Each number is 128 + 32 x the weight over its row's rms, rounded and kept within 0 to 255. Layers, rows and columns count from 0. The size above them is the row's rms in percent of the matrix's.

# layer 6 attention query, 256x128, rms 0.337, rows 177-187, columns 0-63
size [ 76 119 114 109 109 112 113 131 123 111 123]
[[146 148 158 169 221 160 138 165  87 184 122 118 107  74 152 134 121 141  89 115 114 125 118  82 139 157 121 141 111 166 164 121 136 154 166 112 134 176  70 105 103  66 116 129 147 104 118 182 106 162 156 124 106 121 132 104 143 129 160 192 116 141 118 176]
 [139 132 147 158 138  77 141 168  76 182 169 109 178 146  98 124 133  98 134  67  91 169  97 121 164 138 101 107  58 169 107 100 137 156  92 147 114  84 145 122  68  82 167 162 105 153 145 107 117 176 172  57 114 155 112 132 146 142  95 183 106 136 119 175]
 [119  98 157 110  99 148 137 150 118 153  96 114  63  21 167 129  87 170 145 171  98 111 156 125 128 120 127 125 147 107 200  87 159 124 201 103  98 162  99 116 148 102  89 112 143 138 139 158 153 125 120 115 139  79 173  89 109  93 148 168 110 113 204 141]
 [164  76 146 112 115 102 136 171 144 125 132  92 163 109  94 117 181 163 135 181  70 139 140 158 118 148 145 182 158 122 121 166 107 175 121 192 135 122 140 136 188 145 136  91 100 133 117 115 136 142  83 215  87 134 156 154 117 150 174 118 188 146 112  76]
 [160 116  98 167 145 145 113 156 151 177  60 143 154  63  70  63  69 171 125 150 136 135 184  53  98 151 112 120 151 148 166 119 152 136 120 170 149 103 116  57 109 115 143 201 136 125 126 176  65 167  90 155 138 129 147  96 155 113 106 163 113 144 154  78]
 [110  96 165 130 127 134 127 118  96 100 178 139 100  64  92 164 147 122 158 130  61  84  74 154 139 152  97 155  96 137 204 137 176 102 114 152 101 136 179 152 120 140  67  94  85 109 121 155 150  98  97 144 145 159  70 145 126 134 181 164 167 140 109 142]
 [128 126 107 111 133  63 130 122 124 147 115 177 165 157 189  71 126 135 140  81 189 119 167 106 115  36 213 152 131  85 128 155 133 173 116 189  81 153 155 131 109 109 105 162 135 196 154 144  85 126 174 107 116 163 167 117 184  79 133 123 156 141 157 148]
 [135 114 122 124 147 154 106 146 109 138 133 185 147 108  79  62 131 167 146 154 161 123 148 154 144  68 131  86 157 147 168 143 123 158 175 144 103 118  55 113 134 125 123 135 116 138  95 134  86  48 141  81 146 105 117 114 109 148 129 160 148 188 177 202]
 [128 171 152 150 176  97 135 107 159 141  82 153 130 140 165 116 154 106  93 145 132 142 119 121 170  98 154 169 139 105 105 156  99 159 130 128 117 155 103 121 113 128 103 152 119 127 128  75 104 100 216 145 217 129  26  84  67 138 163 135 115 119 120 172]
 [137 149 156 104  92  89 137 133 162 133  96 128 180 146 141 130 148 144 187  97 126 105 162  75 124 135 108 117  51 129 126 143 133 124  91 122 125 183 117 163 140 133 138 143 159 124  43 141 120 132 124  88  93 189 198  77 104 167  90  94 150 145 124  72]
 [152 169 120  92 170 129 126 120  99 149  94 176  86  93  80 183 103 108 153 137 117 140 121 183 143 106 100 140 109 120  86  84 143 135  92 148 152  91  69 133  45 144 187 178 121 146 106  72 116 195 111  96  99 182 171 110 130 120 126  97 151  99 163 118]]
# layer 6 attention key, 256x128, rms 0.311, rows 177-186, columns 0-63
size [106 121 113 110 110 129 113 116 116 107]
[[120 116 230 133 108 105 140  94 108 115 202  91  98 145 192 100 117 188 123 143  42 143  57 131 154 205 157 131 169 126 178 170 164  86  89 163 123 195  84 170 167  94  89 141 114  77 185 147  93  90 165  88  79 113 138 100 162 125 124 157 128  94 114 133]
 [180 140  68 169 124 111 151 168 104 157 124 119 149 106 120 170 139 123 128 127 194 178  89  87 132 119 115 134  73 171  70 106 157 192 156  83 106 136 115 122 104  91 110 102 139 121 104 104 151 100 101  85 157 167 110 151 141 160 108 142 112 119  72 130]
 [ 98 102 141 138 151 116 113 132 146 174 138 168 128  96 160 144 160 116 102 158 130  75 137 156 136  82 113 132 140 102 186 128 143 124 105 195 144 168  61 111 114 119 111 139 124 116 187 135 155 131 165 105 153  95 145  95 154 113 133 172 135 111 173 165]
 [204  82 139 140  49 125  97 157 114 166 127 165 125 115 149 121 198  84 142 153  79 142 144 120 123 133 170 162 129 128 140 130  79 168 139 160 152 112 102 119 144 105 179 102  85 110 159 128 115  90 125 188 100 152  91  85 117 160 175  97 132 158 159  76]
 [159 120 143 152 132 150 121 138 132 164  50 139 177  89  54  84 115 133 143 132 126 135 184  96 108 136 132  84 123 128 178 140 125 143 120 156 120  79 128  89 106  86  70 143  81 120 150 162  22  95 130 163  80 127 120 142 146 139 109 175 126 156 146 102]
 [131 128 145 139  81 151 134 126  69 116 151  92  86  77 142 173 155 131 162 152  85 110 105 153 137 131 102 137  61 175 187 157 140  78 140 132 110 103 203 162 137 113  27 139  51 146 121 182 131  60  82  84 143 131  82 106 115 173 168 120 174 161 157 150]
 [128 131  96  96 107 104 133 109 202 165 149 142 152 134 113  63 154 101 123 150 156 139 154 127 120  89 175 190 121  96 154 155 139 178 107 181 144  88 205 174  92  89 138 167 138 142 142 105  70 133 172 178  97 159  91  97 190  85 155 128 192 182 132 124]
 [137 131 135  95 120 133 136 143 116 135 123 171 102  84  68 114 175 111 104 160 120 171 153 136 164  75 125  95 123 147 162  83 149 153 150 139 138 112 113 181 126 155 128 130 119 137 133  88 113  29  79 141 184 136 185 136 128  84 134 152 136 163  98 145]
 [119 130 143  93 149 120  89 114 112 133 117 111 116 144 151 121 149 159 122 137  92  92 109 138 120 134 135 100  73 123 137 179  66 145 148 137 111 104 172 186 101 106 148 156 104 130 143  78 127 126 219 115 126 153  74  57 119 117 182 129 110 147 159 175]
 [159 139 126  67  61  79 134 134 154 150 128 190 164 173 149 114 141 143 159  38 121 117 118  70 105 109 122 119 138 151 168 175 162 163 140 123 149 159 130 195 106 109 119 179 144 109 141 123 152 124 131 101 134 225 207  79  95 127 114  84 127 117 142 116]]